{
  "num_hidden_layers": 15,
  "hidden_size": 256,
  "num_attention_heads": 4,
  "num_key_value_heads": 4,
  "head_dim": 64,
  "intermediate_size": 1024,
  "vocab_size": 2048,
  "hidden_act": "gelu",
  "norm": "layernorm",
  "norm_place": "pre",
  "norm_eps": 1e-06,
  "positions": "alibi",
  "qk_norm": true,
  "attn_scale": 0.125,
  "bias": "all",
  "tie_word_embeddings": true,
  "parallel_block": false,
  "extras": ["capped logits"],
  "init": "normal",
  "init_std_qkv": 0.0378,
  "init_std_o": 0.0378,
  "init_std_up": 0.0378,
  "init_std_down": 0.0189,
  "optimizer": "cautious_adamw",
  "learning_rate": 0.00111,
  "beta1": 0.95,
  "beta2": 0.98,
  "weight_decay": 0.083,
  "lr_head": 0.0069,
  "max_grad_norm": 2.0,
  "warmup_steps": 305,
  "schedule": "wsd",
  "decay_fraction": 0.708,
  "decay_shape": "linear",
  "final_lr_fraction": 0.0,
  "batch_tokens": 32768,
  "max_seq_len": 1024,
  "doc_mask": true,
  "train_tokens": 315300000,
  "max_steps": 9623,
  "dataset": "wikipedia_en"
}
Each number is 200 + 40 x the weight over its row's rms, rounded and kept within 0 to 999. Layers, rows and columns count from 0. The size before them is the row's rms in percent of the matrix's.

# layer 6 MLP up, 1024x256, rms 0.0712, rows 513-525, columns 128-255
100,206,193,238,189,180,163,190,172,258,178,195,230,208,299,181,248,183,284,220,135,195,224,141,222,252,175,130,288,189,214,155,242,226,190,184,282,212,161,215,212,163,185,191,203,184,217,195,160,235,274,194,290,138,251,147,175,189,261,230,173,151,220,144,310,187,205,241,221,225,144,164,236,224,227,142,186,182,238,225,203,262,171,111,192,218,200,157,178,268,236,217,181,183,156,207,172,229,221,244,204,225,296,88,227,236,164,264,238,195,181,207,196,178,203,198,203,136,211,220,106,202,267,171,189,135,156,255,172
100,216,218,268,212,191,205,174,213,219,279,182,214,218,194,210,174,241,207,192,133,233,157,231,200,193,185,186,193,221,177,235,225,245,228,179,192,225,149,217,179,172,197,220,231,190,177,260,193,191,173,73,141,179,188,240,218,169,176,186,168,104,252,178,265,212,198,236,96,286,157,159,227,210,242,90,210,180,264,137,228,186,228,133,205,132,152,182,206,257,168,215,172,231,214,190,135,168,172,194,250,235,241,183,173,144,146,172,189,218,225,245,194,200,236,118,205,216,173,267,198,177,222,234,195,178,200,166,209
101,202,155,206,241,200,153,118,210,148,164,173,259,201,247,146,226,194,250,255,145,205,177,107,265,151,212,106,180,199,236,226,204,138,142,181,207,157,212,244,237,227,168,242,181,141,166,166,220,151,203,257,150,173,206,215,187,202,208,235,242,167,216,181,189,212,176,194,235,191,177,259,168,210,172,165,215,251,216,212,159,177,180,124,191,316,196,186,284,211,221,193,161,168,205,284,202,224,181,201,161,233,190,257,188,205,189,172,177,227,233,148,236,190,185,241,141,199,271,250,219,137,242,262,219,169,136,140,201
102,222,234,233,202,199,179,240,187,212,270,233,144,180,283,207,215,146,176,199,209,189,169,172,223,129,187,147,204,160,118,242,126,230,216,210,189,186,200,205,182,139,238,166,187,221,185,178,234,179,278,192,221,218,213,238,193,202,159,253,200,232,197,263,166,233,148,243,249,196,179,258,174,277,156,99,190,225,221,195,229,160,218,201,224,187,176,133,190,149,165,167,198,220,198,162,224,172,197,200,257,240,232,244,205,217,208,182,245,226,158,194,139,209,255,200,218,148,189,206,204,164,232,146,139,281,173,264,172
094,133,242,189,180,193,237,190,270,214,197,209,178,178,177,132,252,226,255,230,207,165,221,237,210,265,246,266,236,240,202,262,185,230,149,224,165,132,232,158,227,170,261,162,166,133,211,210,190,277,244,204,125,169,243,198,242,176,204,211,173,224,263,206,217,195,210,177,163,161,210,181,245,161,162,186,247,300,249,206,215,260,275,238,170,197,253,172,239,232,189,222,153,174,169,185,213,238,195,145,188,201,232,230,87,184,203,177,280,160,247,178,152,204,222,205,109,218,261,192,147,142,257,192,198,171,228,214,215
092,191,188,194,225,251,229,109,121,233,285,109,209,255,182,175,210,260,267,111,233,171,166,225,222,212,185,129,219,212,216,199,232,209,248,164,187,170,212,177,151,230,200,216,194,226,243,207,211,265,207,197,99,220,221,232,200,184,207,158,188,213,155,229,228,201,230,223,224,264,196,202,162,227,264,214,219,185,204,148,214,170,216,190,201,155,231,195,204,195,252,267,148,247,180,270,266,136,145,208,183,245,250,236,152,158,153,217,217,249,208,258,152,161,278,273,197,153,267,194,233,262,211,176,161,198,141,185,135
101,199,190,268,189,196,176,160,157,168,255,171,201,197,269,233,211,157,173,251,184,207,225,181,166,203,183,214,217,160,195,268,198,161,187,221,200,140,209,211,188,246,242,171,181,260,183,87,148,167,196,280,237,178,248,194,130,204,169,154,244,181,211,191,178,213,290,153,257,139,172,169,185,168,173,208,171,88,173,290,164,220,238,181,217,228,223,214,189,197,241,182,188,162,202,155,299,110,209,232,209,274,194,198,188,271,172,210,265,212,290,190,198,205,163,222,114,118,205,164,189,214,271,257,109,218,209,256,159
097,172,247,180,206,228,200,229,254,285,242,106,174,204,138,201,217,216,184,175,209,226,252,206,103,256,206,172,172,144,193,199,195,192,157,236,118,193,176,182,184,214,283,255,227,165,168,195,223,164,193,102,120,130,243,191,243,199,87,194,208,192,267,239,241,278,171,179,205,177,206,255,270,163,237,222,158,239,149,103,230,159,280,263,176,129,193,231,204,297,234,189,203,172,112,237,275,204,151,161,165,175,234,144,236,176,195,140,219,221,190,157,186,228,184,174,119,202,168,119,293,180,205,216,230,241,221,196,223
107,221,180,305,200,170,194,213,201,191,238,251,266,236,252,210,245,161,253,199,249,226,118,235,227,160,150,185,207,171,165,216,220,175,183,170,246,133,148,284,170,225,147,218,139,176,103,143,201,279,188,215,246,223,212,158,233,207,251,254,187,219,177,142,252,216,177,226,188,206,158,241,147,257,282,245,218,184,199,166,163,231,222,119,185,207,189,243,238,199,250,135,182,246,119,203,226,160,167,236,212,261,186,251,137,215,266,184,216,269,212,194,140,235,132,164,121,158,180,86,184,240,230,226,171,237,221,209,182
103,190,141,220,238,163,164,213,221,208,216,167,188,199,240,199,256,201,146,183,156,95,211,191,139,169,215,167,198,208,168,213,119,236,238,285,216,245,196,240,150,170,140,158,197,149,174,162,216,181,217,187,254,180,205,157,242,183,131,242,232,142,211,198,265,209,193,182,189,210,152,211,207,196,196,136,162,176,168,202,159,124,182,257,187,250,258,212,242,172,150,160,173,189,137,234,259,153,206,218,262,198,253,234,159,198,189,275,163,177,166,265,227,154,253,149,248,225,188,210,244,235,255,238,142,229,132,252,183
094,251,212,194,235,83,153,180,263,202,224,155,164,191,190,196,237,194,228,202,124,266,206,162,154,231,240,204,236,156,175,193,150,203,189,213,197,206,233,189,280,239,206,219,137,167,141,263,203,119,223,169,213,217,180,206,148,169,110,222,156,145,256,272,251,218,243,222,182,184,214,254,225,209,191,227,251,177,150,93,212,174,138,225,208,206,117,206,205,212,245,201,188,211,210,159,199,230,217,182,180,280,214,200,108,181,230,147,199,224,248,151,203,203,148,184,228,225,196,197,232,213,224,183,205,233,200,228,191
099,172,147,192,185,204,183,170,229,181,213,150,194,227,192,199,180,182,250,184,251,251,214,204,140,157,137,214,243,187,162,157,169,195,306,219,149,248,167,190,207,166,176,126,191,161,251,182,145,224,256,175,259,233,195,220,203,171,200,174,111,168,230,195,250,150,173,135,156,240,220,145,174,229,183,230,195,129,200,208,185,237,199,169,134,199,179,261,162,187,252,178,181,258,221,256,150,101,202,258,259,140,213,206,222,208,181,240,239,168,290,181,188,222,159,195,179,172,193,245,206,290,203,325,149,286,166,230,111
098,176,171,214,209,194,242,263,240,243,180,266,255,157,255,178,172,223,178,227,131,182,229,148,189,241,246,158,243,168,198,222,218,93,203,243,220,142,140,259,164,209,229,213,192,310,143,159,173,227,135,212,174,172,287,142,148,187,255,140,194,217,260,135,295,254,189,201,299,180,163,191,249,200,180,214,133,188,161,202,181,250,156,200,219,276,199,241,218,237,287,170,172,170,258,228,249,246,194,186,176,224,178,193,200,270,216,228,196,198,195,173,207,188,161,151,175,267,213,193,178,139,187,215,190,179,172,173,185
# layer 6 MLP down (transposed), 1024x256, rms 0.0642, rows 513-525, columns 128-255
105,178,205,244,272,213,158,181,211,169,208,172,209,193,213,265,218,178,221,169,206,186,169,232,212,120,252,226,213,233,222,275,179,205,243,183,201,175,201,225,188,211,182,231,202,153,121,238,213,247,207,236,213,174,163,205,176,179,161,151,237,213,266,294,179,220,213,222,197,203,192,241,203,188,143,231,219,269,253,211,135,293,228,149,240,179,190,129,196,160,178,151,128,150,104,190,189,261,197,194,176,177,161,278,166,154,144,157,235,182,242,266,210,178,211,202,180,235,180,152,217,242,195,179,180,229,148,178,142
099,234,198,239,212,225,207,169,232,226,231,191,220,134,198,186,214,185,255,156,153,240,155,192,190,162,231,186,217,187,261,232,227,158,178,179,304,121,173,188,139,174,251,178,183,150,155,194,188,199,149,142,95,146,204,222,325,116,130,208,174,226,257,153,197,171,173,194,245,159,252,243,200,210,217,180,280,130,208,200,211,222,167,209,194,196,187,183,159,221,234,212,156,163,196,236,104,193,234,162,195,191,210,216,234,220,285,202,141,195,251,286,186,215,99,206,200,131,169,231,168,166,189,258,177,238,187,181,208
101,218,146,234,235,176,259,195,170,202,238,234,179,245,179,277,202,227,228,260,241,200,146,275,183,244,231,219,136,196,190,145,240,251,158,149,215,218,226,197,218,216,193,197,215,208,195,209,116,134,171,217,144,168,143,197,170,229,280,258,143,156,173,179,260,190,183,188,217,176,233,188,254,146,127,138,212,235,195,120,193,212,226,182,231,219,253,269,149,205,178,271,212,210,205,184,214,164,196,185,209,161,131,153,271,294,230,222,234,194,164,155,209,207,211,176,183,158,163,141,211,161,237,257,89,75,227,196,227
098,202,183,235,192,173,172,177,193,232,199,219,229,190,180,278,173,202,200,203,215,206,230,241,166,221,222,183,216,159,254,169,245,162,211,160,246,228,161,223,187,118,238,218,182,217,206,196,260,273,249,164,194,208,212,238,147,177,85,175,213,202,261,154,217,180,144,223,236,163,187,132,190,183,168,197,200,151,131,173,206,204,165,172,194,228,156,184,127,145,169,191,163,191,234,200,238,175,221,177,174,250,242,184,223,191,142,212,240,162,265,282,174,169,199,168,122,226,166,176,298,249,173,176,225,203,221,259,168
093,213,158,143,156,255,241,199,129,260,226,182,275,258,189,210,194,199,122,215,200,194,150,274,193,122,163,207,196,143,248,243,243,245,224,170,255,166,248,212,151,201,167,223,209,154,173,242,276,194,217,235,252,203,239,169,242,197,307,225,218,248,154,240,172,214,176,248,192,195,195,269,131,186,140,218,150,209,207,181,213,169,201,142,92,221,124,119,231,166,147,168,239,165,199,184,184,177,263,209,165,268,219,131,231,272,227,190,150,169,189,288,173,191,222,190,178,234,167,190,206,212,140,238,152,199,257,170,237
098,250,177,202,197,187,221,259,266,168,158,166,210,284,228,173,122,200,179,173,206,193,225,200,271,235,174,249,202,141,186,142,141,183,170,159,225,219,209,221,200,288,213,281,188,242,168,175,198,216,201,196,230,207,257,173,252,220,209,154,173,235,122,233,206,246,190,225,206,157,225,158,215,197,187,241,141,124,189,214,165,204,156,210,216,178,188,260,140,206,152,223,152,205,168,150,147,220,202,249,256,264,213,198,258,205,229,293,164,113,212,248,212,155,222,93,226,190,207,204,212,262,158,177,194,199,238,249,244
101,144,166,229,237,276,237,231,162,202,153,205,233,192,168,184,158,215,217,168,193,237,201,198,214,191,272,201,143,172,219,157,227,191,169,265,118,238,184,193,106,199,242,245,212,213,164,275,233,211,113,190,207,205,214,227,140,159,235,237,242,191,201,206,131,214,230,231,146,230,239,178,257,278,184,197,159,183,180,205,204,121,292,232,190,264,123,226,224,193,195,210,242,120,220,174,164,205,112,155,244,164,274,166,191,185,228,236,220,226,151,158,203,248,226,166,184,202,221,212,196,172,160,183,206,202,168,187,228
092,162,212,220,155,205,208,175,159,189,117,181,204,140,212,247,230,181,217,170,201,196,185,229,185,159,238,193,214,143,220,177,262,205,136,246,213,295,253,194,173,72,228,215,193,197,161,219,134,237,215,191,196,194,107,152,205,267,275,242,152,233,112,225,208,149,207,229,238,143,136,243,225,230,136,192,244,207,169,264,159,236,220,202,242,260,218,194,238,165,282,179,278,181,197,186,169,202,230,189,177,156,188,215,249,159,291,169,116,207,204,201,254,197,148,220,274,211,248,225,234,91,216,203,190,184,160,199,277
113,218,112,170,254,239,179,213,153,195,242,206,145,154,153,241,178,214,245,208,225,270,250,209,218,188,141,161,182,248,220,223,217,170,248,237,177,164,235,253,218,200,163,173,230,209,251,211,204,181,310,145,240,185,237,239,260,222,194,272,197,232,207,221,178,116,201,155,188,232,216,200,241,201,115,248,224,190,198,172,248,134,222,190,182,227,206,209,231,142,181,179,190,198,186,224,183,196,199,237,205,208,152,164,211,174,241,218,202,208,219,238,197,195,202,201,234,184,172,200,219,164,155,138,201,213,266,296,251
104,156,112,147,291,246,241,177,199,199,220,234,176,222,178,204,179,250,169,184,159,211,204,214,239,225,220,197,204,172,178,213,188,181,212,216,196,302,174,215,150,249,253,143,233,209,222,195,202,228,245,159,180,237,179,236,243,129,233,184,188,222,207,97,220,104,165,218,199,174,259,263,224,232,236,224,186,91,248,212,183,184,162,238,191,126,249,185,149,231,297,191,222,242,295,218,232,240,142,185,208,192,190,161,170,228,222,287,196,232,201,180,224,173,187,245,227,159,213,242,247,250,174,161,132,85,171,172,195
091,212,187,186,194,221,209,234,259,228,217,134,191,144,218,203,105,237,218,154,206,179,185,185,255,154,163,201,153,251,264,242,179,201,174,248,175,164,284,202,179,222,157,177,279,190,223,192,119,168,231,154,168,198,138,200,142,169,202,279,181,223,172,126,153,225,264,190,267,209,197,207,165,170,172,196,187,206,193,322,235,197,269,140,137,157,196,192,214,193,126,223,205,174,270,199,202,238,175,227,161,180,201,297,238,304,187,228,129,200,174,275,176,212,217,244,227,165,148,256,245,222,183,224,243,200,183,229,170
098,196,257,229,168,168,240,239,199,92,165,206,223,208,222,199,203,200,128,155,220,182,200,249,164,150,125,313,198,204,315,193,215,165,207,162,188,261,268,217,165,287,169,242,200,179,191,211,208,223,186,136,227,160,159,244,248,196,165,176,177,132,203,215,276,181,165,236,146,198,221,218,203,250,215,241,186,211,236,190,154,214,193,222,248,219,208,216,167,222,237,247,201,195,240,195,223,188,182,281,214,190,169,206,131,234,144,171,197,148,219,227,184,188,240,180,161,202,254,217,221,198,207,181,232,165,203,211,154
094,187,236,157,233,187,167,194,167,248,214,180,187,216,170,206,247,186,227,138,236,211,226,222,191,237,214,213,156,195,218,230,194,231,145,147,216,248,180,88,194,211,174,165,225,190,148,226,206,171,163,176,212,251,165,263,188,168,232,203,196,186,223,196,138,149,277,240,127,147,249,187,178,224,195,237,192,203,223,201,171,188,207,229,188,142,205,170,165,144,151,201,80,233,225,207,123,222,139,261,206,228,175,219,141,134,263,233,259,144,195,156,202,234,232,203,182,215,182,255,284,190,188,191,208,200,222,224,178